Weights of a small transformer language model.
Size: width 512, 16 heads of 32, MLP 2048 squared ReLU, vocabulary 32000, 61.1M parameters.
Architecture: RMSNorm before each block, rotary positions, no biases in attention or MLP, embeddings untied during training, normalized queries and keys, local attention windows, paired heads, capped logits.
Training: 822M tokens, 3336 steps.
Each number is 128 + 32 x the weight over its row's rms, rounded and kept within 0 to 255. Layers, rows and columns count from 0. Numbers have three digits each. The size before them is the row's rms in percent of the matrix's.

# layer 4 MLP down (transposed), 2048x512, rms 0.0869, rows 1308-1362, columns 0-127
104:088136149115201149130184184120200111148100088108164146106100085116103211107088105165112145091159066134138117122141124096104098145108123094115186161106123101108126119130146134086090092102097115161130158110134144116148144091119167144211166134087141076112119166122144121117155107099090106099168096168133143149150120108099154111114136148100118112122098098097093127133166153133169118142108
101:136137118111171142122116069183185096089112148122159116152139134133110186107149111132149169119182158145141111115095171165140147128120172153200154163153162130161114064136147138166086141110160107162087096150161164103159112134129117105125125109103112139110138141184129161111099111101172117119071127144076113098158109144100147138158115145112085111103187177188116137103044147150172077155144
106:108106109152137111149113131175162205110107106076185104125106122186174144133135147065073065118141127121144126088105132155122130110107141144129121122121103166140093117144124129105140088115159067123200157081100100077131101109143149129128167151150118123142104152146104115126140087164156113137065138128140115116098140143128139142154147143137142155145137106141128179146045132136136137201118
102:135122119143097140142146130158175152157106048109173116049155176112119157068111087089152176111138101088104116170165142112107115111123116142127166087140121123090165168159103091176145187080118153135081160160125136142113188111099129103111090159102182128132125076178113135143101136115119106119140116098136094060130102158135168153138161034172113137171112136148247118119116079129135128080155
104:120171121121130147077163102121183115156122170114107096124145163098069136069105100105163158133096151141127183117101115046114095138066120063143097141080115107151114155169100109118112089131142080205094153117170133129156166149128080091159137132113088049096090098111092147084143123077151171074103139150090123145122115091095093102158164091160122166126064095101135174136142169112155136088157
101:117090079130103112171127109119183088180135054179114124140072176102116158167137141097150097133116156187148104160116124129108164194149137064114133110135103150123153153093143094167133132123167105144177165154138112211121142101139060123172145104090096048161106147162160137147091149130098161122101104095162104089147180103160169097111117131143163118089089138124167141090167147139158174195140
098:097096163129147109122112163152094111136094185139150057087177147090160140067152109207161089116092136073093087155121160124134127124114150118080126147138183129092092130138100143137105113103117139088152079169145135151113134144123143100109166103131152122148119113124160177122126057079100171156132103127035149166136142101162146155152200168147122099111104143132064093137142152090109123143142
094:147070151155172129135103125133125098175155123125091150083161074093111106123144126177099092151156162143195191129026081133163191117144175153140090099153124135087154151117093157088122119167178133116128087145130120097123125149136112152107129137128033102058099117118158096190173136128148108118139075169162043174131126113118130145073096090142140146133127159136094210126125128115106173129105
104:144124118173131149132152124145129076191125055161096146102101139125135099130100159101166177063103157149185140170156151110117113093113129150055143165188157065138095134148097164075150145143162159130156136161147091111159096117144177050098134195126185102141168138137146108139130136103147163136143142099188092120153099142128155112075159098103079106131122119183125088181096123116128145182120
103:148190112142113208116133143118179100201169209200092121174087097133133135108159154141127153095097128081137106152159118133112119162103176098130156118139091065096185152212128099159116167153133148105130166148072132093176168127119163150083180161101064119084129146112159116085144186151129149113187149107079146123136051085089119135182145092190160097106145150142127124123161119130111100105128
093:157164136105134103078104143130119100128093160137151109194158081133124149089146143110143137115122130096134127098069043132164097163130106198073114121109105143153145194121106105111150103181156162144104138126110118083104090121119165119092092187086126120142060129135126160107136123180129166115074133126120149100158131088116076154145125219126122179117111153189133113152140088148075144140140
102:147147108166088080083049079167110137139053152133161131085067187100191079147105108113162141131136080089069127095170125141160124127114084113146118119174090149137155113148151097087126104113110120164135139114167148099089108148161086158080153101129085142165107112079113134098117099046139147157095129108076129071079120101137126111121134126144184160121131110147057164113149148080118126111066
105:146131131112098160184101108146169116083147097110172117098183077125134147092116077126175130196112150121134104169116126132117170110101078150148180100091078127109110121123136159136103142135143138127166099098146153124091128120128074148122098149146142132073149083184082104165086115088163132211163109106183097114140124098192158066097169055126107094170106082082152170164148143137099094168155
107:086120153050110126175072095098105140092077120104155154161183129093108115119085104136148120118099094133166133097105087123066115174123114128129060084102127091140137072154196158148108145180142110075102104106179151143092141118102093170126119152128110108128178126068104106097126174091096151181118128108137118144150142134141097127099110181107153100113121090123108186142053117093118109132095
108:112154126116143165157151158132146083067118041158154138153158105106097153143105132168100091141127119135117178128130080087163092149136106144154132172109107160121067115145141124131113127146151068127124103076178133113094161153100158112109177140148099099126122162123190103186087120159081177053106108096128105146120144135099063166149160123126095067069156105055088099138177104119131135134100
104:147105102121115092126180135113109106090101107124156109142106168150170105118113085120136106102147129193127217109190130144172096154128146114116135126145146159100018180151117168153104132125150044159133096132130093109170149152148023149061156124146105179172117105116077111097177097123148120119163130146098111182096183121089119133122163079120144127104147162084107103150111068145120195136159
103:107132107164142162129097144186071137131104155133102140142166069147167159048157099134156104137132186117111170066067125119088099104126108066060167117113118138196129149111200167145101112111069160163115094115067109085089079186111120120149151166097183153127086104142133186135182213070152192129120086128127121135134166142087127155131117159126107112155137100182095178115143144113118178140131
101:188122112100096133179155201119155097125184097119170119129090121114113166108158087169111120158177131071132065174147148104110108155084154151164096093068040120122104117137115106095129099142134119092121058140100118137148108122116126138170119130149146128139160133124172160122139172176093119131101120129144101130164124116154158094180083091143063177136136083082109176141149090152098102080149
092:160110169135089147163144199134128116126155103172105140154102124112100109144146135125144110134137178110155150086125194116127175157160121148085043121127142101122165127163186120108176150109129156077094144124161078116142103160089064083121150148149098157140118180149090146172125130129108143091149120134108110095125165129122181072120135166178165145105150120123136100159199137120140159129180
104:099169146074128112182128137167097136140144081163123090139174101059133100159179111158169109116109097152090118128069105133111065100114167122096129171088139168132167106058140090101089127177136161138083106107175103126120071149138178108174157071157125134128098138137105090108117103132166148122085148174122141147131184125105134149120116185158057103123106145083075130148108171118147185072138
094:161101141101130157074159070096137132132126151126160121179125134099072096104202089082138158142186120102108114081083163162118098083095172104123129157125121122114172117106185111139158177132146160095123144084151106193159138114102128132108174181133107138076160097161116163121088164128085181155140137090121148146107151110144186117152050084087183051163133120113129184090130105118088154135175
101:141175152124098116077118108170096115126119119140189078124123166141158139145113084112150096120100108151172115150044137142109115126084126110123134116093133110142084093087057137066082146096101067108158071106115108122142131059145127096129130048159133136183142140143079154082160091083151094092115125131157117159133131166126041133152179183143110099145146105156115171146100169143118166179159
103:163095140143193124114106144148197158181131122103199143175138160150152177100118117104133091171121156113078101121149139175135095095103157141127169189122088112105141153152180129173119113127149118138154109119102119103118161183147146097173109125090111152154105161129157158064104099104094115133105099055130129119193118134089082137140147112138122120145142107123186150139079095129143120140140
081:112138063114077111107144120180131143143125118108127115118164140118117156086137081109124123138107118083147181101139148153163061177132142167154090144080187141150163127102129138111118121125163109113107165096101120127110101141103115140175160108118154162063156147155179155146192135147117106129144111099108134127136103136084126111097097127142082173173155189142134099128146107130154066129178
097:126165148154098136115063201149124121095175139137106131100054136140117147166142156122178104144098088144161137155152121138126128138098134116174123106090101130096158181127127087106079081110134113176124146092135087113153115118134147149123079120170138136083161145162120119133119166100086079178139098095155062132114137158164134133112167089125118167112055111095092141150120117177177146166071
101:135171168085125142204106142153117147147136153127160143135109101098104142104127167095140100127112129046122119157105143103123145094133103133092115100145176166131122121172172118080109220138087124081151118124159127062091140122136131136144163061180124172157147100109137136112103124121169091114119139122103138174093107106162158151082148090119118062092072143104097106126168153158098149122080
106:125140151081117079081115140147137164123128158117081136104166141126116183114102116171074144089155109099161090110100140081134175104139121108197154115149138141130196174130147105143117077155135152103157159135121138105102115180122161122154160091161102129152103163175054155097183150084096134092130110122079187176152135142150086093090139148184121082120152096109138155149150103138175154134106
101:104046164153129122111138120156137196177166083150090120157089122093128148089136067123118144115138116106118119139179131085133117099127109125147137091129081087095155184105092142104145060127125159144139177155090131134135157235162176111117165108118100083102104113123063132126136177118137127103109114213104154182165141095106165082181102112090134151131136145169209141078148118157115095092139
104:112157122040158133148084137109132113133101112141168136187085153122181109084115118074117089112107118109147110116124126144149116090116157109060150142113107110070119076143115149096125056149138166089123120135087215166148152154116088138148116127163141133135088167143113141095170175095156179183206078127126127103101163131160121054105151109108118156118181143146124146114124156160095167183102
100:105130163161113113145128191145083139150154183173141124168067039118181128151136135169170098097085131107135073155151080121159113160107092169096119074075161101152195098089125115131153151157081144108118177176135157131119140126070120125178134116155110147122094123069102130101138104113163164101109137097083170164108157093129120106064114130169067118155170129153204123232056084102083129118175
100:093120114141115140133097139109121104117141126107153116145207138115152127110106149062103140119073088157170134165094141156108128117124153107136083164143161136132097072175074140152164176141138096089169125141130168085146165127105123084115178107146148125109132175118126120123146137078110074114128056092145120130093141089155199098121115125112162141150161083110146189090112188143155100137165
098:122164101153171170123195131084075136104163128149174159095147080134148109167136120106100139105085111128152149152150028148128095148103147050129155168129148079141135115136104089130124065159107158112160180114084167102129110139114130122081194152096084125126154152184163146188136110196127133185146120085152108163173198132154193116085083086129109133114132151075115136136149072159069097113140
105:140145124133153098113178138130108112132121111222154111126148109090149113148109176167131090131164123067148153155104099150147154199130095124122169067152144155151098147097151097104096153144146129145086114116092098057127114103125100163060135082072110158075122104168142134098103171124149117147057146123092118090121115202080096105117099122130127132182098093168127136120076071113157196174146
113:163083050157127113173096062131163145155136153170123122113147116075147074116132128119139115098056115120167085150151180138187163107170161138162155127145072132148075160133109212123068101137111129157143093165109128155132137126133133065125139132120102105120115119143119053153115165162146082165125147142135144071111185101175117119125150083182148144143127119122136176079127141155170126106070
100:140090071130137151171112150157153180090132103158072083054082137157060193104164130144100140121152143111150138155107148081186097123144117089130125141177160183113090138117166133081166108096151140139166134139166150120111139143127086125159106131101125147172132118080081089087088106176164136136148135118161170112123116155139162065153065127098144122163076166118122183072082086155072158201167
094:152161123167071161132077120179147157162065138120135165162088112141135118124173108153155168105117112087137113051169079143171125116077118104189110129123116101222133147107138170158123126092107048080131145105125129176147108198159158141190165157145174145114153156137092121084133164107145156081057116153135153108133082059091123163129145090125121109103113097178146089125115140125120113145091
103:137087098101112149164118155095090106086164162062213096132179115098057106086068130061100099106144168133158190144150140083119148079104120112091043132174158096101144109133135096129096142144125104110192095131120172122155132102189114201064102113134102104086156143134143113085186121119155120110102135069142124129134086180076115084145187100119092133110148100162114174114172090110099193098073
096:089079131150142096052174065119114159112150110118168073137090076152150114177119107105147110183134117106119105087121135136088145054171102115183137138127102112108111081145099185116136179099181137113053102125122143087106105170097140135160132146124087133094110105137165142128229069126050143129118157124113121107136146146112131106237154135078116081090110136194149129118129105103138064096112
103:136141178137153110126166115142142221130144086078105100116151102097126166106071167128075151094100101109126161121125129163129124059081129112124100124132168099217196108069106191115100123130136122131124133122159129103177143156133147175074164115137136147193142126129113110086125139102141091150174098094144090057159072146085141114085104160142124139129082157115093166158067060125119146103156
102:088124114149141137155096149089151130159156192127149130118153169176140097138162137123108117132111155135124109061067163119131151150087164102136071101113101125161129121148143166184149123137081093162155153110099142112124100097109190163176085119094119107101142186120111130177144134103119140084143174044146142180111098129105148108110108128146154123137128153134161124179178116121187170078153
096:150109176156077138155107091115130109140085099088135112129109122100123125149109173128188149092069145134162117139111116126131049120122107080140143097121189089151059102106147101156097072132064100115112153161110116164148132091082092157142163092168158130144127143202113134128127126137133157144114155138108171099136080165089114198132134149146121090083144128141133147123094111127152169137157
096:108162152136124130071146164133075122151117141103201186075166146146178094157110143147179104155118122166124136112134164179168127178142156128154069141075067132063105170178115106147094181112101106169184179129098129120110113087182110121097184077172138135100123119113102130156155149055084136142186138140194122116141102126131177086123127113157101155166120095115133130100125122090102116123114
103:125110151096085119095140144087165122084176083152158159150108125137094128175106184163148140136138138121157107139109130092122110135125139124093109201111091079136157165147135137151079137109192137080102070160142117171092107241178203096117102161117106167118148108094127099089098136081163106147130083113119159169185119158071111090143055108139053183143135119150092203144115109092132144104119
101:150152095134137162234112097159092112107062194095143125215115142107135168145133128164142160170163107120079121090145150066082100081112139080128072131160100098142117092163151085196044069074130081131157156105099062074148096084106100167094152129181146154109162156119108153102161116154116103144118152118111201143119168142119144139072098130153143110114092076155146209111139122108156103109126
104:185131075143074137130145152092071151148117094147131102135122115180156125179147138164144072144168100106028083167205089111131147091171150142084096130169103123165146184112091131126122148121164151096105148108146131120102109189088121123120097086144139156070140127145134156137092147069102096134149084137117127187157092185178164092117137116126180107109088177168123118115118166120178125125164
096:125094138116137115114124126098119146147095100165176081199092129088144137184132124084113162157102133103146090166135163109164149156124155090115084113136110104116155116153124101083131086132184227057150166073131123086064063123123123152109082118084098182141102127120174125177188159143172120086196139162092130173137133109108161135158113141116091112131106095169118154166150139086153148104128
098:130108112093120148121130106163045061125110084114182140188080140115126173119120088131098117179207134120130119125110085099190075115135158078076138170129063117131133165121123170122117140135081114148088170138093137096180126094128167136131147173078113146156120153145113132080121149098137122139115113121163155067143120170115098107111139195145119110104087155160125087143176155125054112117132
099:169093173074155101046097169088135095151123085117118136113120153163097124162133111163148108178155116137117126105048125097229118151153123105086134132087212144148093105112081079142123050115114115130182131205080113097120160137144143132194098103138143191096147121117170095071135071135139201159141103098093120107085114102103144069145112122105113177155156100123099076114197161188132126108096
097:148110098087151121121142147109200096094120130053115077135109122125086101192147139147110157150127118088160167079115113164165159150136157181067147120121123128059132102085130133118115075125130147108113134141111164087145158097168120123098150162123136118162092155166222089110155144050112150102140098098195127107093133122125156137121154192060149128174176126160067148128139146141096129172058
089:099129116149252127165123131116124148042157127124102123163161190139131102195150071094144180151098039170083162174147165092107163106146119140170160144113162156140102107120120068085116174158124125112123188086170121127140141103048090126098165120065129125159042093125111103175125069137154155112161056091114156124122099138123108213100163157127117166119155123136094084120106100118174152209109
101:138169149067081118159092153168139091136101155166120111171109155095137168112114064138103139140113119101105149131125125107129105154130172119112119075146116078090082073140116115106092123222085101097138110114083132113089151104160201084145162105145120140152139092143170127100114145083143181093173129171107108124204113157106129119148168084124156089121095123098147145123199158072118154057125
095:155136150140042113079069153096125101170136122114123160173122163108077142112160099132178102140058149116196137149185148143128187134119107175158100135166124152204129169146175143072161095141133139105111099082103128121132099122121137121149111113159123146160213079103075150109146120095138169161216148024154141096114158117136160098072116115111134109063104145109161110110101126147132127133141
099:174139101124147171082132189142203128105126123160180118121146057156133101124128071132108140094102151137109129105132109118111142144111133118120109034190131112119172108087092089143086062094161135146086118163075124107157166096063093163132132067111138132125138115134114146141161106075115086143113055176113109200116134077105082165093105083150097062170141134117142135142083106121148147231105
100:098180143117138189106120103113120133162064142103156098140125100119196156094149118078116132159126123115060125095132135156125111113138207160090170108125139162129174169105124118111129085118126148126139126128158148116151148122096122152101124108164135110123059153147150116171129064146129165111115169088095114120113079177134136208128111131141213130155071122190126103104110131162198139186151
103:157099114131143168174091148130111119109174115112160134071204108134121084107128092112153143120147144075150055149110131166136153061085138142135120111102143102138110113193124135133114093096131143116057115140116141098124126171128105110127173159145136069131097102061163175125127127113105082113143186155142064201105078170130070095145117129086117044107157184160095092169100093097160107168112
# layer 4 MLP up, 2048x512, rms 0.0897, rows 1309-1362, columns 0-127
100:122109141123141174142145132108122136120115190085180098141164090102152119093095097142097167110136034220030167184163107110119141092165113122102165131174111158157135098180118126054143095158085160130110156121123116102107123124144162166084123099077102121141140192124119080168158136092114104115134150083099124146149101136119064113117105147150083156128162107174164180071109079165158094104113
103:131121165143138109117141096129074142084134144092158195067099164132153118160095093165116154090104125108138135163082153101130146109117088164113122146122131110094201113084066119086110165164097107131137143142110109123127106148162204163160119109103111100140100161097143194088171137117151126103119096109128120128158168154156136157119129120102121104139137129145139161099078084158069095129091
097:094104045151116119154132178119146162155111106250151145117133125147172077074106104110125077053182142086141188131149113066095156148107179153114138138177144131114128138127106072142156147106188123128173118123163147148121153093089080140170112165097144094147185098191156069150075169056097123133101156094110143088128096171108134165102179143117123140085190117106117114102108159125094128131143
105:130134169068136117050070069041144072105165145194147098199111144138140159101152120151181136112106180076141113112158136131135104121133151151122143094096185119143114148157159092121086156126132048127125135204149159062131130145095078107155163152105169082082137123178117088143185107136120131087073107106163152176176127089133110144081109146146115108137133145172121094153132101106166142187142
101:172066135124174142124107108116149070204106099194130151127080086106122080117134134134128135167138087118101088085108171099112129163113158170063148075123105088146175128124142088129114149130111147161142110142124158184093146153143115090151143058097173110173101054133153118119091107151167062151135155145152136130111117148085167142109105136133177175166108125112120168135139157152100125116080
110:125112114125132106125138145178129091116086131143104072108112147152090146154139138113149151170134113120075183103145199097168192140124156132121125114087064148151105144127104111133164152116134127143087148133078094164129135111141171098147134165107160097202156112123149147126096079136119098103124144160120197152118101132146113110114167144079097133148183140155153165141184189099128118105076
084:114152105125170119160111132124123125139151167083166127147073126074137150140151143125150168086121122092115118176149111111210109148126100156099082149078125135143071137131141107115112154095056134090156156147126160141194095154115094156122124120125102164124140155125091180100079068113116155105129112060084115098158123100144096128112111127142171071069142144170193112129138128074120117069157
101:155092117082148072134142159164152121150151138154123105129132141115087139108085160118144167122072094191121088099180129118171147138125129114122184168142145170080104168152081152055091123110210131116100154128136119065213104149097085127123112198104132165153126103125142100168115084116148158155199130094079126169139138110185154128096146113127134124145136090108155129148170123146100105167134
099:115184116096099138081126148092131144093174149163190111152105162135085109088112202092163154082170130109127110120089145132120069153121116106146163188123141093133158117148161042096164124100148150122097165110153129167158127136146171137142116102085135129131160087122152185116085121104136124101132158163183198124142140155096171144100081086126095139098114120133145108152193063111132157148097
088:114136121109169107141095118087153107128088152114101075142103124170117082116141147143112108148189118175107150110116167136130172121126147116098181165087195151186104112108146080122087115147149126135142112125103111135083102101098143131137108123143130114145075098200097174158097200144159137146107126120088146153123103127170119152165171120132120171122138149140096134158153123155045179097104
106:091112130204095079144087148162123127138136168113107131131084135152086145094111098056127143120165075101131137107111060111142169086077071102146103098137132162168142119107093191092112110164146157141114129132135105155130188139141100093125177151175094118063132150088161103127165141112167178175178118109150167108115120199133135136102137103100137097144084126131166182114055129103159105067097
111:142132159150139142128076154118094105098127121095141110150073110137104125171083087096123184121131139089147154055178106127105185135098127104154148097102134146080084151170135112125073142134064132123077121138143155141110105145112080178172095142111054156087123148133124099123122173100135167172113111084183090129190110123180103105052224118109166170102147122124090112090127133114106060103150
110:126129128180149157176124139119143089093128169144186103117161077102138135135067139117198176110131062155142095087153129113084241126135158139181083106086195112186158128180159122123128140098162116172073099125098109155095112090125105141171144094131148109172169102142135135194173113122114147158087143121079143108151155138097121144101101163121147101084112167123111119139122123153118126150117
109:108171146134110143134111147105158127107122136130177144094157073157096121142089154157121128128112073137112134103146189119096119100075188142156167129113126164164124139123072122169159122079134132170124108144102109160137173108211151137153137133122106122126164095181133133210113135122154137112160084091109193197093117129150133145131117135115103130153107169134065089119113177109108102103140
106:147138085083146136087137116162124118036123100150083154127116165109146104086103066157190098113124133153081133079185107143150145140091130153166147145076155184106157134115122184101173175136143072176076110142068064149180110141162091108118127137127152127193123096169154100179205124097173167169125194145150164132163116206073129138083111159096150105054088148108111163142176117121113089108119
108:118119106140126071090097127154193110215140114092070137151136104197116111127157133098142079148074120111096132133125130116140138090103184099095085085127154129144115127112130104132112139134130141117089155162174101132126140154108132122104149111130137199120097122115108143113141127092149172140098078088138094128156115074104188128138176171148104111075157097181066133136182133177146163095133
100:202093156149108132138136121122079142109152127137137147126130120106147179142145117195173153092109130097080137158097141080177158089146078123121147090084040122149170148106140089159116134211165115178123132117165182138159120165147104096119128166162118114109159161165177148110173152114183077147157117157127103063174153100089089108148152113130118098176105098157085092147151121154187159081091
093:120128180116136082084123150104150169155248170110115136138134121164052112114155091137149077148128130143138125118167122109194091103134141080118090136121132190149118152158174096138134128138115174110155180159070098171112060181154069146119177146100132128169087168164076196102121130095114123128120128144140114066119125204135115067093090139175164179139101103124156085097091136138185129112051
108:084149136085145057173156103139127132135109134102088111145145122105139100158184154131170115122133148150089136155136121133220130091168116095117120148121166099154092166104189127125107154146206129080083115125072091098100125204082170162141154145148141139125136162100167162085147017111162139146077163156102168107082147040085082142108151145114144109098109086135107125051083102174098156124163
090:167140120198109138090099140162121146133119102126125120174098111087193112142104118176135069104188099173122147134099126194182167122116159131126122104103176137127138147082105107130177170141096088146140144111161165126103126090128105140129140187157094180131115126069138187145146140097162154170095175167150116144110195155176128130150168147169125147088135152126119139171117133095130178138173
102:108109071167116123133152129136159142130050164139131163124089081064132065091142132032133156143165084174150144172097121098112117142139117131154166148107092044085095123161113096137127114152107086127094135178176156180165103119169086061109089170153156121116185072121123153143075122098127162143136146145155116131118154166147098087147169108126168171153156045117094173141141145107062113119139
107:089138082154143125152069095124144151099140092104139130114153133120159123171109127091164128109115119096090124134111146184064146103115153179079107123205085138093130124087177166116122101141148130168126099095106081114167098114149069124118134119137096208138122178126199163124141065150128130108135190142132184112118109127158130180166116133098094116081165089111112072091129118124114124187123
093:132092121092072133160148097120091134145166109091112158102097059145118130138126109059122098146111088150179067125125149160119120150127110114129152133117140106129171126173143076086112116179091046135074145167126132079152113223096159113178167121164118135136146140157157163143180143116092118127054106145150212099148090111102081064125142139104088130179141139140205122131178122127146129127132
101:092156123128103094218099140108152155140082142131089102094146037151134067129118157142120116109158171087148121168109114143133153120147111175097127086098117118117133137177137146076066086144194078174048122096156085132150145085121134196154098173104192114124181118174195138128185151121193176101155140093140087127145135125139162101116167121084163114124139113064129100171093191144080137111133
102:101165106127114076157135155129139074123156145165100101119112093098127099135142108117096150158123135109054151124107108106103171154056181108130106127107190133128109119111119112102151152089130116132094038175153150136122124154211079138111159139073078107100171158115148151176085128141093117153073060129139148157113118120099134105083163128141145120107104097115124158146095096129097104158068
113:080126166070148118117170151076174127132096135054140112082094158162119100108129111166037128107111168107140141124119118089081137111133163132182120112108104123120133179149158045101171065102148125082160157078104148156110145159147173130160123083180083163094124145112124117098185142112151151181098084090159104143141188142132111170074136146202104112095098045178182157105165091157153141129088
102:140078190059120112162055097147098168117133139193111165167103181141116111167136135158112104153123146167122123074102075079080156119146082158126117165131132158154150099101108120102169134192164153107184144129128108113116157168094137098059091109108062133113093148115115121091165142116146148156139143175151150165136108176199119152065130102130153131095101123108113156080185136132186135144181
107:153128192182147129156127109130123099130125092087104147135131131153130143128146109094163120117209089151110091118140043086152119144168096146119144150117092149180130164175133146112059161106135143192139083170126124125120136156074108121163159133106080141119113177158071197119148146132125149122184169136130115127164159089138096141148131085147129113137108128182072120170105141097154130175146
098:177134105120098172129187143110102175100133142115106130146156144160133160116138128110098083099097170101185148086174116099055202114087125157150093138157144092082096143166106138148086156050147123095128055139163119172107112153193119106054087134075115160083130131142157128105067099083090084168136149127171105091107117047121137128185152128158142168118169121125110104171125135087132143133181
102:133191164170101139117084155121146138117118123154061101076137117134173070150135138140121162137142118089139040111052088169116132120105124159172157095121120158148151174170128148092158143168088064076065126135072112119106143114126110153103166109189123044090155162201124138132141133137143148109097073055139082136125125181149143161128128142128121159059151129099126169077120103105114122147073
096:146077083125194099098153163080097154150134165096158117126120059129111087108167058191104133199104124162111087126151147107172087130128084075135124127116159096086058059161137132130141082081152114121164144130169076101149096107155180126134212124144157127162121125112174153147127131133108161084109090141133130191164087144151166133151122091128164133110174132113150131112128124071129162186109
106:134086081147200144097109155087160161112121091057112079143131109106096072105109135133154134135081096133098120158086121148107167139080132164109168164132106131127111125092166102107103122168115167105112130170094110120132116148086153182117108117063157101060091062156128115100149163149121107148116134122083110109140146164076147064125115094139204135154102169129126157134074083138156127086155
124:157148106135148104191132163111110197105137122160154112124150101161134109070114148104171187125101123129103117106105093169104162118107166156078161076108177119088158138130087128126150125078164096097084132173182100138067111140170143104086177094099128131059135128128102153115174145099100162106096095088167136178105105124109100133131137170083114097112144183148144096064121101141144110132105
099:093160102089224136118150151093103145104162145178121108124092161143164100098113128145168135135145125145109111159114094090081106089113146116135111093104129097142201101079123095135098165172070140163118140100112142113151147135091162157108153110143069190156102108118197207133112095120093121121086148149159137103153126165078162137170103083116136133155136089185094077121121168138107162125097
093:154074086141154151130144116055132125169133154154208164121140201133081077130179098148137086184138173202092149079188158133115099086132151153127058131117152143142168086107150116078074140163094128120157130121172174109142096113131157090151100082140125137093150134196093123141148154184117075180142131137138156144096121096130081076149159146101099179162085125061103109114153157109141093111074
097:127052139121140164102107109130106100133160144112132168180112122207144110092121184130131149162124154104080089110167099159142092130068130149111179086133120169150058117115107093082138158096117105161098154136135139181034173171069059075101091188084132120061138164162101161122076107126130118137124114122124117119164156140124102174163098088092097124082127164151056126132131072147134117154098
094:068085142173096128099113151107174073151119135185086091160133141094149145137148117152138079110149157123086164146107111096173126129149139108150163123089169127130151058100114192147117143136100134125171079152126133148125113144111132064094101135136085133153115096097102194170139078159167103107093131172136207125147139166099165128098153097169132092104089128151089127122178098068122100121142
106:074073113179072105034095105175153103104133094144135139089112049096156072109088172113074157139108151096135099066191165121187100076134148122172085165153149081117168166152167145111106081135200105129159133152171158185149151131109130181136178134073155103134167085172176115136158175174179112189184113125128121110121128121195155176117113149156133128100151201099122089153096122107144158156095
105:111123139162125100093105133089087170083139089078099094153125181168167148108162097169058127086163120125131158078137137112120119154086117147174092140131199132151106111139148114084140101086081183117122092140151149117166157081155081159119074111127049163068174146156184123127075094115123123089087147090153108106116047102107130076146143105125133080168140118095109132132134115130112113107113
089:101146140119171106125141156124067078171205160134152149096141136158141123134153103107133158131131111133099158109104116098097091113167107203083098107108188171099122108154147098154102137144149138169077157054172105066098115148126120091102107181097106089049117159079098117113143086113139143089123148127076116174142138078158130138131116135122134217129143128073092131090125103154165165125121
094:124068141157142056112124147146064150117109201160167127149086141181070161127165133129127125088103153126161107102113134095154195130152144146082176111126085141079082179153156170118133147178135094128139100123107120139057164133144077116114153079128134145112136199180096175160150081097111148126156166108154134063088119146219138104150134076133161172166057188138131159167145165090159131148138
104:128071200146136145122131099087125082066151113162148063145141139150092124124125082158094131136111084132119111142130073090121101186103134085134144188119107144064134202074129089113154093146121127127138188101142129149140122166117136161110129099133129079142117140104122083099145086110139098159119161138108080153120148174084063125110177141149132133125127169142156115134196209128087091125130
100:141133100134137116168118114061155177055133126140124124133111064169157112102100100043138127160148156142141132095101122164105094138158071126152171066071132135199134138177091155121111092141109180107047123105163128113142106109110124130107175106100197131100207139115115179142053145128178144152110103136104116125092122193163094110180194117097128136143199142193144163077119083132111144119223
105:156167098161121098141126165102153129101154125131135094108060168114163144134183068118159158158136120148112076083143151167103134177071162139145153182110116110096072086093137142108092100085147185107117136131120152108116179097111045133176101144097151077146080121106140171107124034131182100121161129104107157112118169185168152119077129021090137134163151079126128140105155109071155151111155
092:166126147092065114103114086143158168129064149119151091150136178135157150152105082141133157106117135103112110140097178065116082105149121186118146139111159189111156117159121128134166103106122185107083132108125116148137121153127114127156110133102148172135167139110133182143098190122160112133200108081169068175090147147118139138114121119127139100164130165155071122078087138160116135170123
098:136102157112103131143111140131137168134136108116098145030157138144169057062120118146156155113124109164101135094112115097071176109162185199126083156116076153155073152139159121096106120093121099120192110100120164137135108156144112119136137114201130162154118145112163083149158146120117176157104127105126031144135128113131074139124147159071121116052183118062131127181131137104083083183177
095:171166187059104159157104090096090119171128102093108148073144160128155151102069112128131173174103134103123113150163098063138176155080138134148116159097179149098158146106115138148178111199131094096091159136128173095085139150110120128124148157149122058168128067137100075135145102072157198145160159092233157125085178161137058167127137111122124131121157129211106138171082081103159186121138
095:097149228120161135134150112105090064107059064134195074184075108151146093097148166155118145138111124152085105111125155131117095105047114086102142132089136120167164109163108131073156100143125136160080123147140127111112098103153066110158106106078091154146128115126104142123086096102191133123112104158164141112118175178075146085099166115077108137209175162108129085191149100121113159150147
091:114085126094137103158176176089090117110139155089190141116120067112112145160087098099126100145146116157135124136054108135078105100179133135178142105161127128102149062122148132136099112119087156146100135155100181131157138119112136110098211088056167125148136087072118125091119185105116143129144141123220110061105170100122158100091087102186127130118151067179144187122100091164112147121130
101:130109145139169078116117085170125072089155139130056113116110143140163157149057148161156161082141118151090168117107128124138124123099066132133138164123129194215147094175106114189088188109152151115143117159096129097120137137141153126135148114166103114146140121125165109077117172130040080141127111081139129092124119146101154097094088121128102217092136082088104102176111109130094184078139
094:153166108118103121119062188158141193110102139116115137072080163115158104096135116182131097099139149114122147172133135127093189117089111159147178059184115157112113110109136134154113087110148052183081076098121075133071128124064116148126158127100096132165147114168070137137122145171142150103136137119135113185092207103087174154079139101096120099073161104126084110148143157168137150143154
097:115125192067154148161137079122142185129133161156146123103119172115186133130112162138132140087130102101095143118130208186113134157123120171111087137131169094130156142184078077106159150074116125077102098150079125118152126082112076121230119130138130151117144133156146122063125127095124139147137135142135126091170117117143125154085208139138079133164121158094119162126167073178063187087131
099:113183097119139108179104105091121104142047090149170096128145136120125126000170136099141118176088070128119164107136104173115197088164143085100138163098116109177127194117112152090122130183146146136165123172147129152165165054072138117116187132092142133124098161178164161146108136125143134160161235121058134100137129115145120114089111097145111174127138106105163171156118158076130112150121
104:167106137087183147132108104095118130141118139103094160103172144205146115136149096135160151107172153115186172157120083113133181124186127105127151158085152166135116106166121076122173104088181189139122094077088118111198178096179101143113146084116124127164111093191167199079073120094134193125134183136164081194127126138136097153086091170116081112136124164218090180159121155086144114105143